Weights of a small GPT-style language model, trained from scratch on English Wikipedia.
Training: a variant of SOAP for these matrices, 126M tokens, 3852 steps.
Each number is 128 + 32 x the weight over its row's rms, rounded and kept within 0 to 255. Layers, rows and columns count from 0. Numbers have three digits each. The size before them is the row's rms in percent of the matrix's.

# v: layer 9 attention value, 128x64, rms 0.0667, rows 112-127, columns 0-63
# o: layer 9 attention output (transposed), 128x64, rms 0.0903, rows 112-127, columns 0-63
# up: layer 9 MLP up, 256x64, rms 0.104, rows 0-83, columns 0-63
# down: layer 9 MLP down (transposed), 256x64, rms 0.106, rows 0-83, columns 0-63
v112 093:091139112125058101143107126173081119073136149081135158106114099125120129062172132155132125150174098104145078100112141154109092126143163181189142151146184066137123110180109130181157097156171102
o112 083:108091114126165090103113137093099146117171094134082141152080123170163046126135103170099148089169136154162150186154112091154160066104156117093086133098119088134134179173178159136095139157094136
v113 096:112122153169167095119142163112152064105111152138125115140142167143168148131157118172150095076127137116158150127140106126162109125043117125116115102077112100077188053179160154134203163162136102
o113 089:131156114153130050105144197134122106156076154162155120083169138145143116091160128088134154078107152114137136102132107155158160110146070092162201105131150190168126140119060134179159123104149095
v114 114:107167144127095200124137114104161113181087136155129104105176110127139089199152109140152195089106133125141156145127134098161144154134099138131101202131107148082110035058148158136122123116156109
o114 108:105145161136138134151138128103126105097091190086151169128160138120125114127124089143105145147043204075118134179147093171176150096096149165107193129189180109103094131156107127115171121093139106
v115 090:143113107118099052146084198121130144127084135139162119103125097171121107138096115173091153161153078073140119113129137156155103118076165096085123165173103090197087089161181121140165147136103159
o115 088:114148062177154122105117137148141130165136134114125171106116122143127116127189082103111124129175084152121164078138089088199076166103139115178136075140133141148117125203053139124174119089126087
v116 094:083091162100087124085158101154106162186146144148173124105081128095094083127157107166117140090118124159123136147142178134127119100144136127124170108169041151075128120208097087144087147090171126
o116 086:129142163150136146194115144151178137127095113117111120083069169171145111127093099124185141163134132125066134098127180131086149083101122115141082117157190148140073172184174084130164156083106139
v117 093:104085183077094089150108146180144135148155124160087138148131157139162147101152097098202123138115137182183087129111110103099096048144100071111135135088169163176174152099113130118149127146166132
o117 095:157127143124057118094146131124163143094152163132125108087078088109171177157119195059122077112140175108150144097105177107140182142113151196108127155126098126124178179112141082143154085114147142
v118 085:099172124152117186212099106066086161135067118079150110135110171105173102148099114142135157125114094119109129095096129132098157121163121144155182076140190117162065129079150096096146115115132127
o118 075:142143128147112120094189084142133108095158156091150129159170187153114090119083107153133134105091119194176114119162079130139104162108153157085115145092113160048105115166154170073091169170153116
v119 080:123181158120105077180093110136155114124092142154121165148110181102137135092045134204172157171090122149135082134142127072122163151157117164124117105114170087120163166149141102107154088125062140
o119 070:143128110139114124078201134140118129213128123143065053114113114041143155112130162143151105076121118163154132158149116119154131133118087124168117152147141158117158137086177146119104184200134146
v120 094:179132142097096090096108170093138142147121168110112135151057195146178162080120167144145075209131186153117138115137118175090125124122097069101147140166144111103132103102117178143112148080129147
o120 106:133177122188113141136073151108129118085123137147071151137098195050137125136138083059107162158138121153103131092128162081090136167118122067075164113113125132103104161080157122108098123185109133
v121 100:173168162091120132099178078117143077152070101115170110130064183127146153136158125180123134100110133106102116126111079132132133160157163164157039134110141166154066129129140103083155133151106177
o121 097:084170115132130152106163153144113128172170041133137101147130161154102144110132139141079144156110188083114064111143113133169105112131139152157173170096125158192205156062164154141125110135104128
v122 082:135128093121109146145083204120177122077135172170103102187173153160120093136171170126097114144201133093101123150099126081154130064131125138115199098139141123177122114140109080183113128105110124
o122 082:113091117138127161184131141104166141206152121144095168149119107096160082195161062108119121099140101179176126100147143113105148194062140125109128148103097175065142124137155143175134150160124109
v123 081:081122117088117117146114160183074133149088105128084106134146086127115177119136143147154134120167147136125041104104062100178194146164148119086163134139065200128088140143143107089094134117124128
o123 087:126124138157102115098179155128128132161184096164138116185121115143092107199085138136134103146081154181091138184146168218111108160081149069139139123158136090110145147148110166097192120121122117
v124 090:099182113104173173116093112181116110125164116171145069085109126098168136124158086136047116092118133076047153102186149110143158176091138102112158148143146097133106128155144085109115152127149097
o124 090:151124076135181110161138098111094172161138084083124093184196113087108118103132086104156160124129081110089120064158089178146110126121150111059139092141144108156133192129127098114130157106115185
v125 087:118118179151155134086155142146116083120178150088136150149139164186118142104063114151114127090119142184123160148102094137081131115125101191148145162121098103061048133187169155114129093168094123
o125 085:159128177092165098170117134120124038150104089115125156172137120130073127112118112127115169171109177136114164148133138150051110099104097190193112109124142151133114131088122125157164083195097153
v126 073:134144160115095158097156207137150077139103126166181143106182111121133174102119141051118081118158101111116108150162127123180154152151169127111172176143170128151146071095141184128140107163184122
o126 073:134131181121127085078142188119133145132138158087149097155085093152123149090162082080150124133140188115066116139153105177121116157136165127136142182118123146081156119161112204061059141147125122
v127 096:098069177200140144128122187108062067141145123102136133137162122120131102154168109095173140147136168106078114080172142159147142117117163163072156073094170112086112103118145111090156131131099168
o127 088:134151076077157086092180090171151100086090124147111122098105115166104174139084090111062135126105077138117126125148074214102166107195172127144159129103110147110126142113141115144138113098175130
up0 099:156167106083146141127154093081139157126049125155147112125155175115152160111082104185104160127087151129094177186126110162125158165127112140174120197190167153099103092091127177136120090124106126
down0 091:120103072108151175135093128138178145114110114090141144095178140144176108138113080158180153029118091135084164159134140103147102124146203122143146124129097145154117152095120033140135104117141149
up1 099:090160171137040120170118132146109146105091091158076136151192108079156140138141144134133115116110120121176182151096124182090152153111185157161125114083158123141136150175174182081106144088125108
down1 104:081177128189123135129084117130138167183170110107171145175128146088126163153180159108102149147142150141163127127186129191101140127121153183106153141109126073117153174084126182132203163136156122
up2 116:182129096127064125124126133109163116220128087129132187165129093089138156164152109156184112051132129136076151164114114142112112107131132133125172153102114122095090179179108180151076152119143134
down2 130:070132113096180078143161128156124175126110110133034105124120132093096092171134096171106096148125128056133148125132101147121099204114203108128075097118166145137129143094141095130123111121129181
up3 083:158085124128162170160083127112125115081153153116088156136173120154099167140113083130143105170133126135136136000096196102142102134096080104157083136141160125139127136102103141078163123172147104
down3 088:112081129167098142013092119083113164137125200125127117139130137121116140156144072124124130200121134164126150179129075123157132146171148106125143133192121118118119097146150160125139158191180104
up4 081:120122113104110151074206114065183108160127137128127105123105076195088102087134096148102099111120101191147125166095165200128102117069088124073099154105152130118089118120157110139111147128116096
down4 083:059142171067128146180104144112114133098135146089141107123126102062117105176123191126099134080112149076211149078134087117083098131148128151154166152144125106159135148093158092083119092139121095
up5 102:147146042164154120136140117099118087142142069139175131134141125144083153035154143161129172088185087171109109124143121139137063129086114161109114084157114170149110147111103123109134090115095185
down5 103:135212112100137145172102118092183140108154151101169092115109199078151142082130113195119093137119140106091127143129131159136123110193109102156168196127115128160175079106134144111174142178129125
up6 098:124092156141111044104192132145132147108103180161114132142089115138116136181097087132217061086145137144165116095103161154120141129108113162164138133093150090167137100096124131113189134077092113
down6 101:095144115121082169149168169128105132141119075112099102172164103144128077134157122053080123126101091098118062097130168098140095105104117166115132124129160163175164145173115171160123189115186081
up7 095:127128138082141164106171115122118122139136129161068096046132124158142152148124096156097094089146116130132144137111182160144115127161182049160109189131158113136141059106105063147107054121143142
down7 099:107149111193113091173124170137174118093139160125158169247147206137130093119165154116123139173138133099157119127142074143097161138133114136100146087148130118113106184159161181124156152135124121
up8 107:151139097222125174183168137119081116125116101136175129147118081186093147077138103128079153131111111085136223117170140129145132137086130107136108122096126126172147141163066132095135119172137132
down8 109:115114167109066123141145223157134126133134121109150152133161137152146125130188142053098179185080102137096172099133106115131086122150159171104053105130103123125160176165121131094144091129108091
up9 111:138072138109100117124164141158136133189140079150124115141119098131157133160189123131125129169172147137118066077101218110154103076178091065075144097118128123131122178103118184128101122143087142
down9 105:227157144075150133109142149141066108130070191093073131126094098068132132135161145116091170124110096126158133138129132096142123198128177167123112125152155160111170099161101085141094120120113149
up10 089:144132170132113130116177143119131118087120104105156163126150133202121153140118086082168108185126137157136080115136190156177072108115104141122109207097122192079107187129142091113099088110088138
down10 083:121102110169163117140143085155153135114082174122156139105132132106153137071106122205126125153137121119122155122150117069129070078120086162125089101185064130104150122148091113121162135199204089
up11 089:167116140075075091117147113121181128141140106084114125193169132157153113190197124114203124076162111128133111076101134166115124126138115168138140098156113141081101122219116160134122168125136108
down11 094:158076123159116113159163118128091126149184052118143108148185103166140095118125100132155071134121128153074126105073061132119192120104119148160131089153132116135121152212134197103124133162122112
up12 100:125101104128147100123119170120174071098142158163111136136168165169130129101136116165180142122139111126157211064116075118104134184162097113137068094191138095158140125138094140111123108121110043
down12 081:165129129141093132133150059108106128159115189104082158137124109159187158168158132113121177139139083125088098186180146148070118091091103152095149127124130115112179134154125070164210142151110108
up13 103:148103126189058102096141105120118122127146061110125165123150096106088150141134089184198144158142121135139105138086140109094084144100115143075173082150096140142083184123130180069163157109092132
down13 100:090098093200094085152131108089124151112093123132098087135073065124172175092135149167145107153128136184130144149090103140167030166130121154130183142117130182143119137130132124134159118072109135
up14 103:151127128086087084142102128161138115134151110178136165176171149132170182117042133099147100139128220083124120115131121100113117099107052155117140155085131105090123112141091127202108149105111115
down14 099:095154174130119142134180103110138077152154182107124102094098140114125177103157109100143142155081097127070171116107166117144144065130144104103110193138124154188126146096120123126149143243122111
up15 087:176160068184078100128112144158070106122165135178118143138097140196129146107072114078117177110133150092164160080107159142158107108121089140143082142177102153128104121145094088125174107150175099
down15 086:126141110138143143099096128084133116142155170076113071091122156171059104110104076149134121113131132119073108185048146128179116099181139087141082135073136111107157153141099106091092178162129097
up16 095:104133151188166128175105130093129179117111103113091115140138148086118163102126089127105155095099161051131121141145148109131156153095125089157108106117186088068117174137113145123199086044154158
down16 097:150203127097146081081106108189108122148105083140146125096148114158168172186125159124078114120119158161157150100128098135122120118062150082125165165118133157091130136131141147179112063115104207
up17 102:133146094130107133145080093085095150118123092112059137171166156106134156109159129075152105141133144065146118111074188135133093113173113147105133112156120036093152198130151139115182111147091160
down17 092:166083174130158146131166136111147155084114124139132096118194123080090079108093121087180146078059100129110128135176129106091119142136156124111079156112160134134069079089132120076157186134178118
up18 104:206092157141112142153130188100124202173141115085105136138194115121066066125139092126131153121051132095098142158140134158161138116127118136086147074109114151065137130116128102107085116142085130
down18 104:115132146127102088108183128111096175162113175086143133129115137129105088086128155163143130166065145122063073096075206186109129162160092119160127121096104143147159162099151114100094118171075124
up19 099:162114180159126129152151129159142117088121091112173103069097114189109091105107101152130137109175140161145122148075150198167117136151145090109179119170128137103149113039116168064134109143075129
down19 098:101112155081095089098156111107182145110098164179124109108176151137068150150133178119144129153142201153103113093125124191081163110090139104106126128138128087109060135161093113135100124051169132
up20 101:175121124140147143129115054147141124114125155115084118157164098137102142128083068129165079161111079107183164082130081121150166115103143080180142177131133113067195116144068149129139097148170120
down20 103:123177150099086172149108116153116101118169172107105178151107079115152213101096120118088119175105108173109135104070109111135106073105108109148152170224094108148136138135154137125183148129133110
up21 119:086107184068107041142084143131114081113140115137160042151182164133141101106167125132203120132130115078119122094086146152135129112153161167140143155138107126149108148125145156198105130131106168
down21 119:071125213117113201166124154106174129096117120148134138093145141090137107178162113110137164089200091094102123127145100093147108139144191139105101112120085161127088160138103144187117100085130172
up22 099:126183139106067118187103110089106084148167116147132126164105094111169070149125073126106067145123105052112140172153124086143135126121140126127152162094159110070064133146145152146174143081124172
down22 104:154201163096146119130122103135105084101154151119129130151122163135144065138062119071099195114077085175096114120117120117156089126096084146140125090132133102136143042138140130088138197123170118
up23 077:148139124092100144047198108143116129104155105083092077157151148087167058137113156075121071072098098119129147130167127098123095171151133185118126110092121090111144115190112111131156129096141103
down23 087:117109111155171121117048076091079052139138115127108122091176138120068141107134098184146099084109102126146090121101143137092121142079145100149108186075159116088126133102110109106056133102101119
up24 097:152110164123129162142128067115121098168076071144192168162175090135168166097109109096145173123113138086184187124114130136084154126158100132080098119074125137141114151123102148138114170067149182
down24 113:105155092042122110108105171133129100114110213178084122134117111194139074103104121139097162111119142079078130121195114157155131183157142119085140134136125085122088108143113158175114149122099097
up25 085:169113116084109122179105147143151121154199101094127149102161141147098127181130114158087150123059132121073166144177105141082185115167100201085127174166144132101123133089110156148118132147068132
down25 087:067066083120107142071167134155129126122138165105128133167062108140108106174153176184168164154105170130139150175086101136139147174106151083110136114117173144133156117175149155065166142169136101
up26 101:205089136117162108113102142093141092135127100152119145130170138086115137159108125110107134165070166194083143161116125099114082103100153176083088172130145160143129157167081109129191108164101057
down26 093:100118126153121084113158121103189083091149107174156132136109103133181202128095147139141111106098137100206088185164163120119137137150077147107186174098158066116180095136133144116141102119088124
up27 105:193167136129134130132120182110132160149108148128114095112107116116140106071125104113169096034188080134153120165098118138113167049118089134097144130148130076194118152147112118143123204104120120
down27 114:128194201095092177103112116164172184160124096140190156111135119080114070132123117102177130156124161102122103116162111084119152060120150052138196111138115138148135127102124101147116142102117146
up28 113:125130142136181128118114115106171090135139141146194062127154072145087163090153150127173117158177149166126167163074081107178162113135153099118140103188145131116162088075097152093180157133163120
down28 113:127184150108123146120157131112116169142178217128072135162163168160099129094194198115133112111129114142130131145148166103112105132167059111068146140119083122123123171160143154129080136089134074
up29 085:116113135108161142158160132126078117129094070147135097118106161148179100105115092154163114105083106081116198176141128115137165046091091141125156175083149139160099161094086051109114145150101138
down29 088:128109098119162146116126125128152052103126209151162108134164171129126120126110112056132117094107061115169160126125068075117100076145119148133101065110132097089157114139142154147108073111130063
up30 102:145083151137151129088134135045095138096150123162161123113131083021125142167170094124118106143112090130134116176097135131160109106165103130151151143118167119171190169127128132119205178120166123
down30 091:107149110129121124070136090174102142089132174156138099138174149140123151149064140166149137120128164120123055140071121100111149110125169131147157123175215096094075139149097144115173073192124142
up31 097:125125151177141136114121106087135151104159144222100084118120151156172136127201093139135121186164155154149165102099149118161149121163122150058105128054183163144139117160107146150090165142151153
down31 084:105149088142105074160172120120160181095181108085161159156114121159120157110138117128106098110103201140197139174106161173107154180056151135099196164129158132154144143123121123148108083098133117
up32 103:106179153112068093156097123092123167165077078126114169178137164137135129090124095149105159103124163139114158145194164135101107155166104048072163082133136161127137121149126150154060165137109125
down32 100:150128133119140152136102136165107129162148122136111118112146108175063071155145139059141165060111154095116169086156130076099150143101080143202149091117128126111141130106110103023157130152123099
up33 099:106129132063049055143147115098103101135102089130155126133143154123125137169152191123061162071124170143135127132143155131109153145073141136100053119106132113107127130198112140103077114114078113
down33 096:170141121161161158145133073133135102129136144102095138135121097142090151082116050122150081100164049162154102078103098140143097097128065096157093126153077116084115097089115100095193122130163109
up34 102:170199128152146105184130136139134086152126154113120086142130121154156166087208166106172092102135180112117172126148179137101152118066138108142080072080154075146143127140141165164112126119177135
down34 096:132124132162114150097088102131047114101110107107138132087114131101156110182124126146159172176154129154074102096092124128105092187160083161172175125185103174121064166171139085144157116087129133
up35 094:129109101168101165120130146098036197106138115182107109130169214131127138103098138161122138139137164072162114123131085092134074102140102167187087105131126144131197170133109156120127122109114121
down35 084:121142160141115139095098123140129172158087151056156124126057141108146163110118075072108152106109129136111064090145164142169085176151165140125155125076146067108067110109142199140121127131131173
up36 104:112141134090128123161073138149141056136116136126083094135102177136164195129110132120127102088147131121186139090117192109137154112138154158108132110077171173182125166090179147182183092104123083
down36 096:126109169173157106085156115093091164154123140155144135099136107156092036081163143106116120159122116103094163115181078186110082128133138128188107106160111114096166108165096081079108156155118173
up37 096:093188140048146180145129117124180057176142120108122124132151139136129145140139149177132146067160108128164161192123133095105115136182169036104120155134123107126110154109128104151155174116140090
down37 096:089099091196155069125171084136126151140124128149123142127156173176138180094123181146108057173159099109096060111162123134149092162070090180099141146127164131128163147127089129135167147127140153
up38 111:137138114079130151042119101154077129101118153105152116098097131095102098098075094132051093116125105122148056128073109177102101114114113104106147156078088120090122119097064089128124151174112126
down38 097:102111087126078102199139130133157117113172056137124105183149153132119137113165181161153148098099129109164165122117171080148156161178144104139118101146160102139148112143182123112083094067095059
up39 116:160110167155164108134054141078167102158129089102137092158129174105126114120167070150133180132138163139102157148099187132077112107173138100119102089117103124072132120183121120120152093087209141
down39 131:152155102158138121104090116152161141057076141141176174160120142164135112140124152146065128117100112196035113130112154120171159086182164126055112107137124108107129121147177129132163134147156088
up40 095:142134096144135092161111169121157096120106084156110191132173156058124103105135138144099144164220095114081107107167146134184159144049126140144113144088130133138107104095143210113124118145099123
down40 090:141169132153073127114139149139084144138089082115116144109089088177090093131135160141132156200174089162058081102136119089147149129078060103089144121111095099119106131096130132117161103157064090
up41 102:141089132084139129151200176162163119175128128069103154118159108084162141145154096181153101147153145122129156167062160104099195111118163122196128168136052121105125136107133137151151086121096123
down41 102:074119123131098087137110107116062140082084112142161076101097085149167106189162146074197132152147157174089143111118137115103116103150141104166179127101191179131159103139153155104149178107132134
up42 087:169112161159100154062158101164120102153143073118190153129145133130131061148125132145084094089149163176185124112129139111110149129129104104185141107107182165107133065137148088163077127172130073
down42 092:168122080094117197134139100120112135094135164137117110117116150147155120132078076099153168150084102122120106132074154133125051113114135185114167105126104109132055184098103207129153139091078141
up43 097:116122170197158168191097114068159107132111112106157105115188115104038161139124087127108125138140127143072099171113160111164114110075114103133126086099162152175136136130175137183133104139141087
down43 096:127110125124134065117134184135093156155055136098114076114119134178143174165156103101115098180108109167152189121097102097047102174100181152116134140089174104134150129108097102110120124092085140
up44 118:153112143158139164135087066131111096159076081104101150185170114086095126117093135101095192126130144185089106084110158141164114108099148101109166139174178087068179135105129102124148112143080102
down44 124:141174068131149143110130144107152095173113165120106133114112141103140068160147145114110169126082125178068177180150151138178077094145116147129061106161151089085122125094143168101149100111083062
up45 100:190124096045106116143118158126148113090137123175182125110126161112095165067157133136077077138096096163173133124118136095142123101125107151131095156091098119132116164130076074143169187075177120
down45 094:113082182126123123139115131089089103143140136123071209123141099118133064196152156070144127103112126131149135167178136122127206131166129133120157129118182096158159134084136110211115133104101152
up46 106:107127169060112110096093181089108167140176066140129089142155119117126160181126158145123138116138116158094111137126120172102112142195076145091124157084167119158128201112106218138122152149117126
down46 100:122176069165166131112136137146143091166133144089096139100124202186174131065097115119112118174147086090152081132149130152146074133083159119103121070126115084151158153150128119142143105173088068
up47 113:141150125090097145142086126087140133147111071123113165059113139136161117116141136187150107139174116089109139168027153174163094143178084140129167190162111176180149096109142126116116123097119110
down47 106:085138135144088131155123100112164123072135069121138084120082159106137113103208163125141129115171120165113157171158108124129129120106077106107145155161099166209141172090114134107146092141047175
up48 112:156161119167121135149066162074110107100113120131084153170152103101160149124123087090130141129208082103137122161113149117174081090141156100126199164098142126116128171114138168192103129098099193
down48 116:140148137093144125213138128120113101115150095122135145128115090122173158111138098185121110078160101132114052180140099083113118144124090141091149126122143148194126127022117176139086149146087108
up49 103:089109150091120150076129100070134125109105107116093153111175091125141099052178074116142084137143175163104099153127156120122134094173081079145112170159061166129118123108144162087083145137077151
down49 097:139142121142183096125083143102107098151133094204075121125127162097112075097142178092113143178086151123103152128183124086125118103113149089101110098131105112160061207095121120076118137087166145
up50 099:092115126101085145156198086158100148113125151042116126146112085121134151137119126191075102146073110124158088193110102170156146153117163089126092124091108136107130069116123131159063118161121097
down50 079:153153183173144096161073156091097128117131083182134123109142158122107132086134079056196170135149147106148155134094141142181138109152104185161148159144167134171116157156149111127204136105158148
up51 082:098134156124141141145164122154123173167102112128153104051155159134101073166077126198123102115115108108122135095132120084167130112111159136079102108117125075198113173151133112032134093126111086
down51 075:188122074095054124191135121137076141121137156154193147148149118121138174125130148088118109187074115139145096165076115104062128121085103108124137132129145206087137127106129115136115182125166122
up52 097:210114199162117120140079139128090156116114106133079129095094169146070159151103152158115117198158118161165135097143102112174142083127154182142098130148200140109115155159117156130185100129128118
down52 099:110097083188146157141137197159101126147164124090137199097134077115143101198111126113126094132149111141130163126111074137116124124114167053116140125181104130159149146108077192120147174133175104
up53 105:125147174112165150131112162133168146186075056099154129154192148133118141106105127148122116125146155145126127113153082088131086098127162162099159150143121133121077169099090082166092087070052087
down53 119:043179104162124138107133142182139104164172074131128124113134130121084145161112159135115138141100116119120085083154092165189119201135173137170145126133144192117080189120114141093160131090115092
up54 112:114155162114137122139132185095068119173136117167090158159103117115161102113127159127099177077157126094112136179156130120131158113119151121148097090098158176134070245123140190122136100101101103
down54 101:101134161120086153131177114104155107119151208093073075097153143130151113142087074080154137162149140118127095085085130119095111133178100083126132177172104077144161127151168090157132148192143098
up55 099:138113109144131153138139137137115105085136154122151114094151134033166131106108138078127184133146182152061186147069135100187131100156169159102125117130094126162126067161158111135199137128140080
down55 091:178087041137145093106123110107129152130150138101112105123118137128165149128105129123115097139167151105100104095128173100156094136177179186089126138075084070074146190085078122134141091161086107
up56 109:141124170103115125106119134162138138150112127156134053184096123158198106144171125136152091171195126181098094151097112141187140122099071130082107098118117050132147112103109131130103087091110076
down56 115:117132165142099096099148154163116150102151155135108080101165118206185132101156124165186123120147092144171103120090132126138104139129189102096081188176151083097096107099098111175144077173095133
up57 100:173113109108123187106155112138080184178140178142136125110182091104127092067106102111076092091160130164181142175079103126182170099145140115163109101086123118157162127109192099134162151121130120
down57 097:144170132163129181152100107107100129174139139179043115153110110180094141137094138138148134158159127137112120170097167201190114195155145110148098087136188132068150136144138114132107110115074128
up58 099:191123089149161127152123100119126171163072089053137163148159074137076143098194087165113153168090147156143104112158144121135115116130134097139153117202111141075157117134169197112111110136139131
down58 100:165138117060115159143192118121112145098149100103190169056123107108124129080133149090084154136118126175184127158075152095154140126091100142123090103118131172098153079135102124123046122083141140
up59 098:115136132135123179104145153120117153134133115187109116134163152077108095137093179163062102113114162143071170108147158109175095132174175159130165153208118141103125128088113156142135123119105029
down59 104:098114139199142087175159087172136129079120159112099158124201160137118078129121136146064097180116106105098147138147101143140144151114154175147126114190165067135130164077126144139088069146155136
up60 098:196128098182140116159129080117137093164135139102115105161121124130100134110147130120104168120091113128137069182128154083146078111108150125094084129133188095070150114119205103180119066117063127
down60 090:135093150071125098058129144119084077117148125139102151139110068167184147099128196121163127137148155139103157106145141099144165118154069095106101146153066095180160108126108202113103155106163112
up61 107:118113128152123137078095167126128125073097109167137119182085169117103175114105098150173209114131176178106103150181147191164104162161110100125096133125066114108137104084111145087182113135108109
down61 107:120143162161144126177119097107133100169191142135104144127041108143115097197133129082134138150150145164153089150145137181157163102106141113087113136147196202130153107126176098098186161111114122
up62 100:152118122154060084115073085124131143088124075118153117155103117192133102073102109101113139138102128186112125095113129136155084097196075103165143141109160141105136194078155168086112113145179137
down62 099:175056106122076120083126137153096180105127064151122148143101143171152183127128075132136083125179162138092106092170105171144139109137179094114176125117122138112111127106162193153079171162121144
up63 101:156092159147121138029153179075139125096105091148182150149091109121142161160179095154157175153144126093167092099110218116117136141111101115127158148103137100145121134124126119183179093100108146
down63 114:132112157119108118119139091161126111110106137096131089112118144131092092142133124096169042131111121084135081169120143178085136187162077091205145120185108163096066101107188084101116140120147105
up64 115:131142136098075129146111188119150117108175144110156158150151147175170186109075114150156159150081136117184102093127148149145092088138125105140134138082090126118097119225120131207110125091148084
down64 121:155110166148138098098175111165126068137114099054104112120129133080134136090094161181101091171074079179114127119136190104150097062134127124088142123126160090133134141136077130109157183160084133
up65 089:111120092129168124081103139099111089157108121143111135152140119109176093148109147131143142164168133147148179110042100089202152108116103104108155188100171183135147076138131059152140177080102116
down65 093:162079106167136134116119134101122170200158145135122116172103164176199094113164139128152097147108179139074126197110094133111148143081196091129150149090089125153128164137108153171109141068135136
up66 110:160076154156148150149147144057148106164081149145101113136123160172122131179147109136132105147122055049096143108096137115102132094113119122119133128090145157164156194097129115125058095049110114
down66 109:135147097136189125176085087124095132112129096145118102114068117103121146086125133089141144108177155096116087147117155180149156173088060192112129125062129153103189078132158165137172133167113146
up67 111:166126128149098157120101112115081130179121085135207096211141075144133159145053103077136115130178129089135068128153115116135100106163075172098132107093123153118078157123143161165108142120120110
down67 109:179158183149156131042065200116106115117118127097154078176137122126098108184116145093082126122126127136145092087120182173158146124148177174118138097190117114130126093126133175126119108146117162
up68 099:130151125155146162107149110092073152191125090180140143147138180120133148046088158091174132154163184160112175132151101162139125156134066115144083141140096072136150082082100125107132132149121079
down68 107:109149111151121085080102096108129169066123152120150105155072165185157073141197139091102100133111122122177087115107140120090154145107131129146067102098079182138104133172123117059137112141091170
up69 096:098184110143147081138088106114111152102171128168157099155088084122163115164102087144105080096125138148129106096119152171106172189087157104093090155100179123157134169115097205181119110171149115
down69 088:107159159178111165147124135136173160125127140096166112100153151143075107089138138125161186132030151131123109187183166102093108146122176180149171140113061094134129134104175112144130167113158150
up70 109:098139150112112127170137117123153169132158073105159162159120108110147117153188101102106182183189175098146147094104193128086141087115177098149154102049133167117161169154144078151138142111114107
down70 118:132118104109093090067124120184108147151105210158075122153152106187147135110069124151157138189134098078105125151124136146158140183159167092155099135120131146160150075116119131134121188190099108
up71 097:115144121171100132110120105148117154156115126086103061119096179147153141148129107138129047124193180202164108091095128120149122155211110109093115131118180153152129121152087141126116106163058128
down71 101:218132145066136096134161132138148080120125090166150114135169102136082126129158148137102175156119101054100148131146153128103148143055145125127122127101079107140122125119182093129127140060188072
up72 094:155125148111160101167146048138110143088172155123134163128096101119074192089159061138169118127145081108132075072138132112155143148136071143134074117160212107138145156104100112135110097141129132
down72 098:100179169173146089084107113158131111119142138136142116104124073095110141160086180175125121113131118097137170140168097079126160086104108095142133074070096117137083188104102138069176082092130083
up73 100:143164107114170104051107137142086162118098090125103163134109128153139169118152090147109077139151194161124115138042141180136144106180138085111091179113199127110095132143124094145120132152094177
down73 088:130116133141063110180155126093136111170110132100114112152133118096166151147123109172126127071134050155086174109169146146220117114083149154143169155056085109100156113102137149120186098125118124
up74 105:160096134188104132131169128134197138178090128079192101098154168102120135147099060120091125135189125142105166108186136157112118049140133144085143130128120107116166104123100170158138170083144108
down74 112:059079080091105170127124133051115090153116121169119133084114156110082149188131145137080158124106079108175163149197107136073129087164145127111131156102156153144125119113119184176114126136152112
up75 102:123170153133122131092081098182130136181106121120196129106145161097166086097108091169125105093168088169116090101104165115135166114062182118185124139115129117136182078120049123117132129158146128
down75 093:099140166102084142149136153179162149103086138148161116081124189069163054119149075160127107102153123075131008124092157106122089128155146115115136118132138148095117126096146118124124176139116122
up76 098:150161141102102144158115125127129103153133153095121088104152142146160102108090129164055129170138139074174066178083112099094127150139137092100127103097137099160129127160163062081202198118102097
down76 136:079096103107096080105120090097086165100079081083095109109096102106055118106108104130086088094090060126113131103114110142154115124121100100125097133115088142075121108074088095122081073136108094
up77 107:148066104143112137157172092093168127141116096118105158144185126103100054130138105102169105141125143175108109088123143126134107132062192160193098111143201145139163148155106176096156157101103154
down77 110:128106060155171098057110122112136134128099118168120124137199099188115031124128187106109141086146107153146120138112170171141103143093073151121109147142156114091122145104098145147103056126137127
up78 098:083170122118090166108096139107150137136153109168137125153099180120146115137159074078097085159125175166144147165161150075178154073101154169056105133078106163127187095167133140159144142092110132
down78 093:143121161128115140108104105085173134116175162144124121116108150149163071161165127141096136119084142147231147118115202137125147125166112177194157141158140121111111145162134100182087046130113111
up79 108:118141106081119095096154151170092118119134141101083120132106167129197115149069140151162135103121165141134112129091151133175177107077134142132034108107102123176172147162059099102132093143161074
down79 095:161084089164165129164111130139135147100100122124080138107186055088095133095162127089087150143165090136108151146123096155062103124169124115106180164196164122107091105124168170097140153128070145
up80 090:173147058110070131111122130084094120090098134140120177077167110170132168085176119125136067172126160145125121151134180107151153130133102092147080196084132144122148124182153140115168111171114176
down80 092:043126156167136137164143115150102116152083099139169111078094102109124129100125126144161133063138153120107058098094150138115152096096091072157050118113111188173153116100123140136125177107148082
up81 100:160107065113134136133112098178164156103147098100144162169198100107107117110112132095145132089156151096090161154161195082126140114199125108058104157115113141119111102197186112104154142090133133
down81 098:124115135130144136147110095165095057165164130052050131140110171161144152160074098135116146148144118112140097106164154153167098105094067154082141142146147077106196153082171136149093148136146123
up82 106:169174149118155130141139191089155100175110128138084083134133133154099175088093122168191162132139138140143097110052107168184074064183130154092146113107142100158151093128144089094107121120116114
down82 131:170162159084147122190107104110164122081101168128097130059097134112076153161111061110134143113145099138120084086142132148153123121211127133089119106154173093141107108090175162158063097123119136
up83 093:135121111097169126115129116144121101218140115116090121100099182150150107078120131109113149158085169085157142153149184089117134142111081149189040163101163114158123157174096122132188093129102130
down83 099:050146145143090091123133142111121138073152157168134078155165064139109123096119139180108136094177090150130150129074090148105148103112164113101192105110108143080129051114172114143076130119123087